config.yaml
num_attention_heads: 2
num_key_value_heads: 1
intermediate_size: 1536
norm_eps: 1e-05
rope_fraction: 0.5
optimizer: "adamw"
learning_rate: 0.00181
lr_mult_o: 1.51
beta2: 0.99
lr_head: 0.00496
schedule: "wsd"
decay_shape: "sqrt"
final_lr_fraction: 0.0
max_seq_len: 2048
train_tokens: 423500000
Each number is 50 + 15 x the weight over its row's rms, rounded and kept within 0 to 99. Layers, rows and columns count from 0. The size before them is the row's rms in percent of the matrix's.

# o: layer 2 attention output (transposed), 256x384, rms 0.0687, rows 41-75,169-203, columns 64-127
# v: layer 2 attention value, 128x384, rms 0.0444, rows 42-76, columns 64-127
o41 097:61 43 43 63 69 58 47 79 85 56 44 51 59 68 30 56 36 60 48 60 74 48 57 61 43 39 08 59 33 51 57 46 40 55 50 68 36 51 67 43 65 52 48 54 44 43 72 57 75 64 42 72 57 27 61 27 26 45 64 52 44 33 42 57
o169 110:66 56 54 50 69 37 64 47 62 53 47 68 56 71 37 54 59 52 54 36 62 60 63 68 65 80 22 68 79 58 37 45 34 35 49 48 56 61 43 63 78 52 49 45 48 63 52 54 67 42 39 91 46 54 35 39 55 70 53 39 67 51 49 40
v42 101:50 51 30 57 66 43 44 54 71 68 69 72 63 46 41 49 36 51 61 24 55 34 75 47 36 50 48 16 60 56 47 62 57 86 58 59 37 36 50 40 46 59 58 53 58 40 49 75 38 64 11 20 43 79 72 29 27 59 57 46 60 57 76 56
o42 095:34 40 53 77 69 68 65 50 36 58 72 63 63 38 34 70 39 72 37 51 35 47 68 44 72 35 59 29 61 48 63 93 56 74 64 41 15 51 64 47 34 52 54 21 21 64 30 61 25 29 26 07 44 76 65 65 39 54 51 66 31 68 58 59
o170 100:48 43 52 17 53 66 56 42 31 63 55 64 76 48 32 49 34 57 44 47 50 39 81 26 39 35 41 36 42 37 64 66 64 72 65 50 19 29 49 18 49 53 23 39 48 58 79 34 17 66 35 26 46 36 35 41 35 40 69 81 59 59 42 76
v43 104:45 50 45 50 41 61 44 72 51 48 67 43 72 63 97 50 50 56 37 72 59 41 63 44 81 53 21 82 48 58 71 33 33 32 74 49 49 37 34 45 70 54 26 67 47 64 43 57 45 45 68 41 68 33 72 46 45 42 32 82 51 43 66 58
o43 100:20 66 42 44 25 45 57 53 37 56 32 50 72 53 59 30 57 61 71 47 54 36 35 58 62 33 26 64 39 59 79 59 25 19 79 55 52 30 52 34 50 61 31 44 35 62 45 64 41 48 54 34 33 50 58 42 27 48 48 57 50 56 64 50
o171 117:45 49 52 35 49 31 25 68 64 55 66 44 58 62 68 54 30 50 27 64 46 41 47 53 64 52 62 90 55 38 57 19 28 21 65 44 43 41 35 42 57 52 44 67 55 51 50 67 44 56 80 48 67 39 61 30 47 51 41 46 28 36 60 47
v44 104:51 38 42 57 63 26 69 55 45 08 57 82 60 50 29 53 47 23 54 45 61 29 71 80 49 41 46 45 50 62 43 28 56 55 55 59 70 57 37 52 54 35 55 60 51 48 54 66 15 27 60 40 51 78 58 53 43 63 77 43 53 68 55 51
o44 101:53 33 58 53 35 70 52 49 44 26 47 54 46 44 43 40 58 46 52 46 44 62 72 76 45 51 50 45 52 28 46 66 49 34 44 58 39 55 39 52 33 48 47 57 44 53 57 59 41 29 37 42 41 86 50 59 48 66 82 46 55 58 49 55
o172 109:37 31 49 57 65 36 61 67 48 16 56 74 60 50 63 42 58 50 48 60 48 22 61 67 31 61 47 46 43 53 29 68 37 42 37 68 53 50 60 57 37 57 34 54 68 43 53 36 51 28 45 32 54 58 46 49 59 57 70 44 57 54 60 67
v45 090:40 85 47 50 60 39 39 54 43 56 48 37 57 45 39 62 41 58 57 46 40 84 40 67 66 35 59 35 54 60 67 32 32 51 41 67 26 39 45 34 65 54 46 74 79 33 49 31 60 45 38 07 84 58 47 42 58 56 62 34 46 34 77 62
o45 083:72 61 43 65 44 43 29 40 55 54 18 38 63 62 59 54 46 33 62 41 25 63 29 20 58 50 96 04 52 65 62 24 62 25 52 74 44 29 44 30 67 42 67 59 53 53 70 33 73 37 46 42 79 48 49 69 65 63 60 64 53 39 74 60
o173 096:64 75 43 69 53 64 60 57 61 30 25 35 52 57 41 72 49 40 63 63 37 59 41 68 80 50 71 26 43 68 65 31 41 30 53 54 23 59 81 50 74 46 44 43 59 34 25 25 35 28 39 42 64 38 55 61 88 64 51 30 32 44 71 57
v46 097:68 74 43 47 43 49 40 50 64 65 39 20 60 42 64 56 37 48 60 41 36 49 61 50 44 60 74 65 46 48 56 20 51 53 42 23 56 66 23 87 44 49 52 55 35 30 34 45 66 42 42 55 50 46 58 39 43 61 45 62 50 37 85 39
o46 086:44 75 40 70 60 33 33 58 88 44 38 36 60 49 58 50 51 47 56 55 35 65 42 23 59 53 59 54 35 53 54 36 41 59 39 47 65 55 35 57 37 28 70 56 43 54 48 48 89 47 43 50 66 81 57 47 38 82 33 31 55 37 48 36
o174 105:58 83 51 40 33 49 74 46 49 58 54 40 50 44 50 43 37 58 63 51 32 43 39 59 68 58 50 63 39 61 55 60 48 55 24 55 53 61 33 58 40 46 42 50 54 57 47 29 90 27 44 59 67 66 84 27 76 45 44 39 64 30 74 31
v47 102:59 30 23 34 36 38 42 39 59 68 62 55 53 51 53 53 65 23 35 58 75 58 53 71 63 40 38 48 60 75 73 40 42 37 56 30 81 54 78 47 34 71 82 68 82 41 64 59 54 53 60 43 29 43 33 45 81 56 53 73 48 73 36 42
o47 087:50 39 47 40 14 57 58 30 27 47 27 54 41 46 52 51 75 37 53 38 36 79 38 40 46 29 55 47 42 51 80 46 54 22 41 58 63 34 53 56 51 95 68 63 60 53 40 66 54 33 43 45 54 33 56 39 61 37 52 66 61 76 36 53
o175 105:42 36 30 60 58 40 57 42 65 54 27 78 42 49 45 45 79 42 32 55 50 68 55 63 74 44 53 37 50 63 32 43 37 27 52 43 61 50 94 52 54 70 78 58 66 60 68 98 40 33 52 22 59 33 37 50 80 62 43 59 65 62 45 51
v48 098:48 39 23 77 53 71 35 45 47 59 51 53 19 62 78 58 44 65 32 86 60 41 40 27 41 48 84 36 74 67 69 30 38 38 55 78 57 44 86 56 50 68 64 57 25 34 61 63 53 44 60 50 62 47 47 36 65 34 48 44 53 63 56 56
o48 106:24 59 52 73 48 67 53 27 46 48 41 58 59 44 49 42 44 52 67 54 29 37 21 32 64 60 74 04 72 75 53 45 00 40 31 85 57 53 79 71 70 54 40 48 35 45 70 44 45 55 52 40 50 34 37 37 36 53 34 45 29 52 55 45
o176 109:46 21 53 62 67 25 31 45 51 51 42 64 30 36 60 51 58 51 27 69 60 45 34 33 62 51 78 52 99 50 64 30 43 48 42 62 45 28 81 54 51 54 62 66 51 20 51 59 44 50 75 46 82 58 48 48 55 61 73 50 53 54 39 53
v49 105:43 46 49 79 49 56 50 43 49 52 74 39 35 55 52 40 42 53 58 71 54 72 47 78 62 50 66 41 39 61 52 73 68 46 34 61 55 39 43 49 66 05 43 50 61 26 33 20 57 74 56 47 53 95 18 55 64 63 45 56 49 42 64 41
o49 097:66 34 67 69 39 57 75 60 71 22 59 70 46 54 57 56 54 64 72 51 54 52 22 69 55 48 60 54 55 56 48 78 26 32 33 47 44 41 51 57 88 41 52 58 67 66 52 26 41 52 53 38 71 73 21 77 78 88 32 49 40 63 60 22
o177 107:33 48 49 63 52 37 46 72 67 58 61 48 57 35 43 34 44 61 54 63 61 73 38 80 51 34 60 30 48 47 39 62 48 55 35 40 52 25 31 41 66 19 46 60 49 25 51 33 62 40 29 45 57 90 35 34 62 68 54 37 65 52 40 61
v50 097:45 53 55 76 27 58 42 33 46 64 45 51 37 39 43 45 58 63 40 26 28 71 48 62 18 43 65 48 73 61 57 36 68 63 59 59 72 14 37 34 42 52 63 60 63 50 43 44 56 42 36 43 46 66 60 77 22 47 59 58 62 35 54 48
o50 093:39 72 70 35 53 72 66 42 47 55 40 54 56 42 65 76 73 39 48 44 36 63 64 55 41 64 67 29 57 70 44 51 61 29 49 48 52 50 46 56 35 49 61 47 62 36 74 59 42 43 32 45 30 64 48 51 69 73 27 42 68 68 61 48
o178 102:54 47 68 62 43 46 82 41 78 57 49 44 26 28 31 49 71 47 30 46 33 39 39 37 67 52 51 40 45 73 60 64 48 60 39 40 41 60 62 52 54 49 42 32 59 53 60 45 68 56 68 54 33 52 50 68 64 39 38 65 69 68 62 42
v51 103:54 79 60 44 57 61 18 64 47 49 33 36 41 45 73 29 50 53 70 52 40 76 72 49 53 58 50 59 36 44 25 73 56 59 58 60 56 31 18 56 55 63 90 77 43 47 34 65 57 64 30 72 14 55 63 39 24 35 42 50 69 52 61 23
o51 100:35 61 51 61 29 62 36 71 49 47 33 40 43 51 63 54 59 64 50 63 34 51 68 58 40 46 51 47 35 41 29 45 74 46 57 52 52 25 15 74 26 69 74 46 45 30 35 71 64 32 32 40 25 63 48 37 80 63 47 43 55 72 56 45
o179 107:32 51 43 33 35 70 63 50 44 71 50 23 24 26 35 61 52 58 44 65 42 51 70 39 57 59 57 50 27 65 69 66 57 57 59 57 45 36 27 67 64 49 44 38 32 81 54 43 56 62 20 56 43 38 53 24 57 29 42 51 59 36 58 42
v52 094:54 35 52 61 35 56 51 35 56 55 40 42 38 69 73 62 44 38 45 73 28 74 75 55 46 46 33 70 32 38 51 53 61 52 48 33 58 56 25 32 50 51 62 56 51 61 50 43 43 63 68 45 23 59 56 30 66 45 27 79 41 59 30 31
o52 086:34 34 53 61 17 51 58 61 64 37 50 65 55 39 60 59 47 59 60 60 48 47 62 64 47 32 57 60 62 61 74 42 56 54 62 33 58 32 38 48 57 74 61 47 56 67 21 38 41 47 18 34 45 53 36 36 34 45 41 45 51 73 28 45
o180 110:37 40 44 39 40 58 26 66 58 51 67 41 23 47 75 64 34 42 50 63 34 81 75 62 19 49 58 73 47 40 56 45 64 48 57 35 79 35 22 64 51 59 82 47 37 51 60 78 53 64 40 49 40 59 47 25 28 33 38 48 51 52 22 47
v53 087:29 42 40 66 63 67 37 21 57 42 64 45 21 56 47 49 46 67 52 63 67 34 62 46 42 62 73 63 39 58 37 33 51 36 37 69 43 73 50 42 35 58 56 42 62 38 82 69 32 49 25 25 42 64 26 55 70 44 56 70 45 51 52 44
o53 088:56 53 27 54 73 50 49 40 48 46 31 55 34 41 47 57 55 75 60 48 51 30 73 32 59 72 56 53 65 60 22 38 64 62 23 41 67 50 57 34 41 76 55 45 78 53 70 70 35 44 60 31 28 55 41 79 66 53 70 52 49 51 42 34
o181 103:33 40 26 63 51 59 25 38 43 56 57 54 15 59 79 58 62 71 57 53 34 54 65 18 25 79 73 76 54 55 50 61 41 24 38 62 49 52 49 48 41 45 44 56 55 37 81 47 30 61 59 42 38 59 24 62 50 50 53 54 58 30 41 19
v54 105:27 64 40 36 36 70 43 58 53 46 28 57 37 32 52 44 64 31 51 44 49 64 37 32 43 61 16 55 27 41 42 39 72 61 51 66 66 32 70 44 37 41 37 51 70 15 33 50 44 61 25 41 54 36 33 46 14 56 86 65 49 75 13 63
o54 106:32 65 29 48 65 37 23 42 67 36 51 41 50 46 55 80 65 61 51 41 56 43 44 19 54 54 33 53 31 53 27 40 61 58 51 49 65 47 69 72 36 57 56 52 58 23 32 44 68 37 55 45 46 34 25 52 07 77 43 33 53 53 46 47
o182 110:48 26 71 40 65 51 56 31 38 57 34 66 39 15 73 57 65 21 39 56 73 48 45 55 47 57 33 21 28 44 49 46 50 37 64 49 55 32 64 32 21 40 55 44 77 37 69 34 40 44 42 40 64 47 51 63 45 68 84 79 67 57 43 65
v55 095:42 58 52 80 57 46 49 50 49 57 59 62 52 51 47 55 51 40 50 53 25 38 78 48 32 80 67 65 78 54 37 54 49 29 53 70 53 34 51 20 22 43 56 51 32 65 75 57 44 46 72 33 55 35 41 46 52 68 41 38 60 38 55 41
o55 097:52 65 43 73 57 58 52 48 63 34 54 44 65 39 48 49 56 48 50 50 21 30 53 43 56 54 63 66 92 50 49 55 29 40 61 67 32 35 44 38 44 40 61 65 41 48 62 55 49 38 67 45 39 44 53 79 52 69 48 64 48 32 65 51
o183 096:60 36 53 90 65 45 56 53 31 41 40 63 46 36 52 41 57 36 48 54 63 48 55 46 44 58 66 27 69 48 45 62 54 55 79 37 45 05 49 31 39 39 45 40 55 42 69 41 42 34 76 25 51 62 54 60 59 81 62 54 49 34 55 70
v56 098:78 56 43 28 49 60 60 87 35 46 53 44 62 47 75 31 31 75 52 48 21 61 53 33 68 38 52 31 44 35 51 25 33 32 45 43 43 64 52 45 30 28 56 56 54 69 46 56 65 45 63 56 42 40 32 52 32 69 29 61 46 61 06 39
o56 104:68 73 36 35 67 65 33 51 50 44 54 30 55 44 63 64 76 58 64 59 35 42 71 28 68 38 49 46 29 33 37 15 47 47 58 51 39 41 36 30 42 06 63 72 55 56 41 65 64 54 51 39 62 65 50 70 51 57 38 65 45 48 17 49
o184 109:51 72 40 27 39 70 50 49 28 56 55 42 70 56 66 55 46 86 80 49 44 52 55 38 21 37 52 45 30 55 56 33 54 60 57 56 42 34 54 34 45 22 43 41 74 54 33 57 55 58 44 58 50 50 46 60 49 64 43 68 49 56 04 66
v57 104:24 92 52 40 55 48 48 65 52 51 72 72 62 68 37 55 44 87 42 32 72 72 48 59 46 22 38 52 44 52 54 55 33 66 76 61 16 59 74 69 48 44 05 51 65 41 44 43 52 19 43 64 52 53 52 52 60 49 61 49 52 58 60 67
o57 114:56 83 65 37 44 41 44 61 57 64 80 37 53 74 53 25 33 50 47 38 51 68 46 48 42 33 21 64 45 48 42 55 58 49 79 79 35 58 64 76 63 49 27 44 58 32 55 51 54 50 50 76 54 44 55 38 36 34 54 48 69 45 63 50
o185 095:52 86 70 44 72 39 54 40 64 42 75 39 74 83 38 12 39 69 54 49 62 66 43 67 61 27 35 38 53 50 46 54 43 46 59 47 33 70 57 57 61 33 26 49 48 70 74 37 29 33 65 59 51 66 58 67 41 43 45 46 61 56 71 72
v58 099:58 52 48 49 50 47 45 75 70 34 49 68 59 60 58 27 46 16 48 23 74 35 69 38 31 40 45 32 63 35 18 45 50 68 35 31 53 72 58 47 55 60 59 47 33 57 53 48 35 60 51 49 62 48 35 54 38 45 34 53 55 46 73 54
o58 088:54 51 33 36 48 35 50 58 44 62 51 73 61 65 42 49 45 12 45 69 70 67 67 53 41 46 29 40 60 33 33 36 50 41 68 40 80 66 55 24 52 58 78 69 56 28 70 59 37 67 56 47 33 61 67 63 24 49 46 37 71 39 45 53
o186 117:61 71 45 49 21 50 21 81 59 24 53 56 56 70 63 39 46 25 57 49 57 64 62 44 16 26 43 75 69 51 47 51 39 44 63 39 42 77 48 53 62 44 74 69 56 56 44 54 37 71 58 57 60 41 37 52 60 54 32 57 39 13 56 31
v59 095:54 40 43 35 31 58 43 43 58 48 33 56 74 48 50 79 56 32 35 06 36 42 53 77 61 64 41 80 24 43 75 32 63 51 46 22 68 63 47 74 70 50 44 66 63 38 45 46 61 59 53 61 60 31 57 29 47 55 41 44 52 66 22 38
o59 085:40 57 47 42 60 45 52 42 48 47 19 56 67 23 53 91 53 44 75 40 54 55 61 75 56 42 56 64 30 49 41 40 92 59 56 43 55 60 52 37 44 33 38 66 21 78 44 49 58 48 56 42 63 60 47 42 32 71 35 37 49 82 33 58
o187 108:37 43 36 56 53 30 09 63 53 70 43 62 84 58 56 76 52 37 66 52 57 36 26 39 46 43 49 57 51 45 64 22 43 62 38 54 71 51 18 67 40 35 56 67 50 38 42 66 63 64 44 49 67 46 65 47 50 72 30 33 35 45 26 58
v60 101:67 37 46 37 58 71 56 56 56 42 24 40 42 42 72 60 48 54 57 53 60 46 43 35 64 35 66 16 34 52 37 27 36 71 44 33 36 64 30 57 34 18 48 44 78 51 36 55 44 43 60 82 60 41 58 60 72 19 50 51 48 51 57 47
o60 099:69 67 57 36 29 70 75 54 39 33 53 39 33 59 41 52 52 36 37 78 70 61 44 34 45 26 58 57 44 30 67 41 24 46 56 25 23 61 20 88 73 21 25 17 87 48 29 39 38 36 54 78 62 31 40 48 54 42 50 59 43 27 47 50
o188 108:58 78 56 29 29 44 76 54 68 39 30 43 27 39 26 61 33 52 46 62 67 66 27 49 74 17 58 10 26 65 38 35 54 65 38 47 32 57 48 42 09 36 65 41 63 53 27 37 55 64 26 62 64 38 47 77 55 49 64 64 27 67 73 60
v61 093:46 35 48 41 70 31 37 39 53 61 55 56 48 71 52 30 50 11 49 37 56 64 39 40 69 37 49 37 45 48 61 36 57 83 46 56 51 73 61 88 62 60 45 63 53 67 41 33 47 59 56 36 20 60 49 88 30 60 47 64 56 77 20 54
o61 096:51 28 40 46 71 56 69 32 60 45 71 49 46 64 70 57 51 42 53 73 59 39 44 45 48 46 44 62 28 55 68 60 20 57 29 61 22 61 61 83 66 68 47 63 53 85 39 39 59 64 45 44 53 43 40 78 32 34 61 53 54 70 41 57
o189 104:48 72 29 51 62 42 39 40 42 26 48 70 80 79 57 41 70 50 60 51 57 40 68 57 62 46 35 51 45 55 27 61 43 64 54 50 24 84 71 71 50 74 54 51 65 47 37 29 49 28 30 77 45 41 56 69 45 74 44 63 57 77 42 39
v62 095:26 63 41 20 48 70 37 41 42 49 58 58 42 27 59 62 55 56 43 32 31 37 45 61 61 50 38 38 31 44 53 58 68 44 44 53 53 68 35 33 57 48 27 43 57 70 30 60 43 60 65 60 39 57 46 81 35 50 56 84 46 55 50 61
o62 087:25 62 58 33 65 51 46 40 48 76 47 52 52 43 33 59 38 59 32 41 50 49 49 53 55 37 35 39 39 44 33 23 64 67 41 36 41 68 87 53 51 64 33 38 55 47 38 48 36 54 42 45 59 48 23 26 45 41 38 53 49 79 43 62
o190 099:32 34 55 13 56 54 40 50 52 64 66 60 58 48 60 38 46 54 57 51 35 44 54 44 46 68 45 59 62 64 50 51 44 52 60 63 83 59 49 41 46 58 29 53 60 58 63 60 51 73 49 63 43 63 50 42 42 34 36 66 61 55 54 57
v63 096:53 56 43 40 36 52 41 46 42 74 58 78 20 49 45 44 36 73 52 52 15 37 79 82 43 35 54 50 25 69 35 42 61 37 46 33 53 52 50 28 66 27 76 50 62 20 67 51 40 50 35 47 36 63 40 43 49 43 59 53 37 45 49 33
o63 089:46 49 59 52 49 42 46 61 87 59 83 67 22 51 32 41 14 50 69 67 35 24 51 65 55 15 78 50 60 57 27 35 47 52 61 43 59 29 62 41 74 50 51 38 41 42 34 56 30 46 42 28 63 39 58 40 60 52 45 54 32 51 72 41
o191 105:29 64 39 29 60 61 27 41 49 66 44 54 36 55 76 47 54 39 55 60 26 47 72 53 29 22 48 51 42 48 52 39 59 65 66 36 72 11 47 55 53 24 59 37 59 27 54 64 50 58 42 46 50 59 36 61 42 48 60 45 24 61 12 63
v64 093:42 62 41 44 52 62 74 54 44 00 84 33 63 59 33 43 65 64 38 39 57 59 49 55 50 62 51 52 38 34 44 20 29 70 48 44 49 67 66 68 41 48 42 67 23 55 55 37 44 53 45 39 79 61 38 34 60 36 52 35 29 39 70 50
o64 087:46 63 50 46 35 54 60 64 18 22 98 40 60 71 42 48 47 53 41 33 44 54 47 52 25 61 44 62 43 39 47 40 51 19 46 50 44 53 51 83 58 30 44 45 47 47 59 61 51 42 54 42 63 68 29 34 46 51 65 38 38 50 25 52
o192 101:63 66 58 33 33 55 53 62 60 06 85 20 43 74 31 41 42 60 38 45 70 65 43 46 55 52 72 55 19 41 40 54 41 36 54 38 38 74 51 51 46 39 36 58 48 51 57 38 38 57 54 57 61 77 47 41 86 58 40 56 52 54 38 28
v65 095:43 39 59 65 52 57 67 22 48 43 37 37 63 40 33 51 33 54 49 45 41 41 62 52 49 41 36 44 42 28 59 61 69 83 45 65 39 66 57 50 41 74 99 41 46 42 54 45 46 71 60 53 41 65 30 75 21 61 56 62 56 60 05 45
o65 075:36 41 34 62 75 55 48 46 72 61 43 41 44 23 50 65 49 59 44 72 47 37 69 77 72 49 49 56 59 62 56 56 59 77 39 46 35 37 64 15 73 71 48 54 54 64 44 40 59 67 16 41 66 43 32 60 42 46 37 58 44 73 16 57
o193 088:43 46 28 36 51 41 41 21 39 72 42 49 68 47 67 51 43 60 43 52 49 49 56 52 39 55 25 71 54 13 50 39 70 84 44 50 60 43 47 54 58 58 70 30 74 34 69 63 58 83 43 41 42 54 28 58 27 45 45 60 49 62 27 66
v66 104:62 68 64 51 83 59 52 45 50 45 54 39 13 67 62 27 41 42 36 22 61 80 61 38 49 86 53 51 56 63 57 82 53 49 36 47 34 51 47 75 37 35 47 48 29 48 65 56 57 26 34 57 25 67 50 10 46 52 57 33 65 62 39 31
o66 099:56 72 41 44 76 50 48 48 49 53 80 37 25 69 63 25 63 36 50 21 40 45 58 68 39 62 27 45 39 62 54 54 41 31 44 59 20 34 61 68 36 23 59 63 45 56 78 75 37 54 26 71 41 53 51 36 43 54 58 54 68 78 45 31
o194 107:61 80 63 31 48 73 41 47 46 43 80 39 24 36 56 50 46 39 48 39 67 75 54 41 53 85 32 43 48 78 43 63 39 24 24 29 40 78 60 62 44 42 45 50 41 64 56 44 61 44 26 55 43 63 47 28 41 27 32 39 74 44 67 34
v67 121:48 31 44 50 36 34 25 57 70 33 42 64 25 23 44 65 30 39 24 53 59 36 46 55 38 71 32 51 66 63 32 33 33 51 67 56 60 39 35 50 73 75 31 70 76 41 45 70 26 35 52 45 69 37 54 70 39 52 67 44 33 60 68 18
o67 072:48 43 58 55 50 46 41 50 37 35 40 43 45 50 28 62 40 31 59 62 59 62 44 54 59 43 25 60 76 23 23 67 59 59 41 46 61 50 42 58 26 46 56 76 32 36 47 61 50 59 63 66 49 47 62 50 43 50 37 56 29 65 58 59
o195 062:52 42 59 61 68 30 48 57 46 47 41 52 48 45 66 61 25 57 54 60 54 44 52 58 48 55 39 54 83 42 46 43 50 56 50 50 59 42 50 50 45 46 33 88 67 62 76 54 44 72 63 36 51 48 49 68 29 58 33 68 26 66 48 36
v68 103:75 54 92 55 46 70 37 47 44 66 80 72 44 33 51 46 60 55 54 41 53 63 35 52 43 28 39 26 70 43 33 24 42 73 60 48 46 54 52 53 48 46 45 62 61 52 40 60 35 56 40 62 56 42 49 43 44 20 33 65 58 57 40 53
o68 104:51 50 63 59 50 53 62 55 34 43 87 68 46 24 43 52 62 48 43 68 65 70 54 67 54 40 68 46 70 83 27 58 33 46 73 75 50 33 45 47 30 56 44 45 63 59 38 48 31 59 50 33 68 27 65 47 25 26 51 70 54 42 61 54
o196 101:78 88 70 45 36 75 41 42 56 34 70 87 55 27 60 57 50 58 67 36 42 47 19 65 37 42 35 41 51 61 46 47 55 73 67 68 32 60 40 71 54 52 64 45 80 14 38 53 57 86 32 57 51 38 47 42 56 37 41 78 47 43 41 61
v69 100:64 81 82 91 74 62 56 44 56 65 66 64 37 54 31 10 39 48 68 36 67 59 57 38 37 74 30 83 62 56 42 54 54 35 74 63 39 93 73 38 50 45 39 50 23 39 79 63 50 43 31 34 46 54 61 97 46 38 42 24 58 56 65 58
o69 097:77 70 56 63 61 58 38 57 67 48 56 41 49 40 37 48 28 43 71 44 67 55 52 46 57 76 46 62 70 76 27 63 20 43 53 54 48 76 78 48 48 40 41 44 37 44 56 58 43 24 32 37 66 66 74 76 43 53 34 40 44 19 61 41
o197 109:67 99 25 53 65 37 54 46 43 48 56 57 54 37 61 35 30 54 81 52 63 35 60 64 12 73 45 74 74 42 59 61 37 47 56 68 45 49 71 16 49 50 26 49 44 34 42 36 38 30 49 52 42 62 50 74 88 51 59 53 66 44 60 58
v70 098:70 54 70 48 27 52 38 29 34 86 45 61 44 30 65 67 62 53 34 50 67 30 46 58 81 39 42 38 50 51 57 34 76 49 46 75 54 32 62 50 36 54 46 43 26 46 62 35 50 56 66 27 50 55 60 50 33 48 43 80 44 39 62 65
o70 094:39 43 32 33 57 65 64 34 35 67 59 68 43 47 58 44 70 47 34 48 28 42 40 39 60 58 43 51 81 51 65 56 47 66 26 44 56 52 68 32 28 49 31 17 54 77 57 19 29 59 44 41 54 50 68 51 57 45 34 68 60 37 82 60
o198 115:48 23 42 26 44 36 43 21 38 59 60 35 41 58 57 57 65 54 37 41 59 28 49 61 64 55 49 69 59 18 27 59 46 48 51 57 50 55 69 30 28 44 42 55 44 35 69 24 42 59 58 50 50 55 52 37 67 32 58 71 71 41 71 70
v71 094:27 44 34 61 61 44 44 81 42 46 57 13 30 62 59 52 60 59 45 68 71 67 55 54 40 54 42 46 38 62 65 42 11 40 54 55 48 50 51 43 45 56 53 74 52 29 38 76 50 67 25 46 39 32 44 34 26 43 30 40 58 44 33 59
o71 097:55 37 58 50 44 43 62 56 52 48 43 26 47 51 72 69 60 42 52 67 61 46 39 76 49 40 23 49 27 52 53 40 22 57 52 70 62 64 71 56 61 48 43 57 31 35 26 88 55 76 72 53 31 54 72 54 52 47 52 41 39 47 43 36
o199 103:53 67 49 89 35 48 67 63 69 55 37 32 53 52 61 49 49 58 43 49 83 66 53 82 76 46 31 39 30 64 66 58 35 47 57 75 57 62 44 44 52 28 44 69 66 51 10 71 58 51 65 58 58 31 50 44 47 55 59 56 36 42 36 15
v72 093:20 52 24 47 50 20 48 22 58 75 25 83 48 55 42 31 52 41 74 65 40 19 51 59 45 56 51 65 50 46 27 34 46 41 38 26 49 54 37 51 38 48 87 68 59 53 61 45 51 25 37 60 46 46 42 64 39 30 79 71 65 62 70 52
o72 090:51 45 36 50 53 32 59 35 44 32 61 51 37 50 39 55 47 35 57 68 31 41 33 57 47 65 53 62 51 49 44 47 49 30 28 30 53 50 23 65 46 46 61 48 69 63 53 34 55 21 53 51 42 54 31 54 52 63 55 56 64 48 68 46
o200 106:46 57 52 40 55 54 60 53 66 28 40 83 27 35 29 41 56 30 57 62 35 50 50 42 73 62 30 48 36 66 53 39 45 51 45 27 44 57 53 52 53 58 61 25 67 65 42 41 46 35 38 48 41 52 43 47 44 46 60 61 63 82 70 39
v73 104:81 68 24 47 61 57 40 57 38 14 26 47 71 53 46 56 47 55 57 61 52 36 53 47 43 53 60 57 22 41 61 22 30 75 53 49 18 51 45 48 34 53 73 58 71 56 36 70 52 38 67 60 31 52 48 31 23 53 48 66 40 60 23 45
o73 100:47 59 51 37 48 57 50 58 36 34 51 26 57 43 47 63 75 66 32 61 40 53 39 67 45 31 43 58 58 47 64 02 55 70 59 56 31 20 32 53 39 59 67 60 54 63 30 37 45 38 41 50 36 48 21 39 10 31 45 67 46 54 46 85
o201 105:69 54 46 37 50 59 32 47 44 39 55 24 26 37 60 61 42 51 56 68 63 51 49 49 43 48 59 61 28 36 73 27 53 62 62 69 43 39 45 42 49 31 65 48 60 42 70 51 28 74 60 44 32 46 51 51 23 36 51 58 06 36 49 59
v74 108:57 18 54 27 28 37 39 67 42 53 75 67 38 63 71 46 44 74 44 52 43 53 46 44 53 67 54 64 47 41 74 32 48 30 63 62 81 59 26 61 82 17 53 40 38 35 50 70 59 57 69 43 52 60 19 56 80 64 31 52 80 54 48 60
o74 109:44 50 74 16 40 32 65 52 50 57 42 47 40 75 31 19 49 56 54 24 51 56 55 42 61 49 36 34 52 56 55 50 50 52 67 43 46 73 74 58 82 54 54 59 45 49 40 46 42 50 48 45 39 50 43 46 54 48 39 36 64 66 30 33
o202 111:47 29 66 11 44 33 63 61 20 65 62 68 35 92 61 61 60 51 26 46 31 55 38 32 48 60 52 72 56 29 18 49 36 40 62 61 54 73 44 82 87 28 70 56 26 41 61 65 56 43 50 68 78 67 48 52 62 70 49 38 81 48 68 45
v75 111:85 51 54 55 40 39 68 61 48 45 25 38 62 41 81 39 34 54 52 23 93 21 30 49 23 42 45 45 37 62 48 61 72 05 57 82 41 36 46 29 21 60 62 50 27 44 60 60 50 54 54 44 36 52 53 37 60 62 49 60 44 24 19 56
o75 105:73 52 61 50 42 42 40 32 34 48 38 45 51 64 67 63 42 44 41 38 63 35 47 49 43 40 29 39 43 47 38 72 45 23 54 67 39 49 48 25 32 50 58 32 46 42 39 63 41 28 40 49 28 46 57 62 51 62 39 81 72 50 25 70
o203 113:58 27 71 39 49 38 49 37 41 41 36 23 51 44 85 38 40 50 40 35 77 47 22 62 37 36 39 22 40 60 30 81 69 60 54 69 49 46 27 40 29 46 64 24 42 47 37 44 47 48 39 29 36 28 57 43 48 61 42 54 62 43 32 72
v76 101:55 64 26 57 54 27 49 70 36 42 42 38 72 53 66 49 59 46 44 83 54 48 53 37 49 48 56 52 43 60 81 51 58 00 56 22 62 55 64 46 51 48 26 62 64 53 57 57 38 21 99 48 47 57 51 37 57 36 32 29 60 49 54 68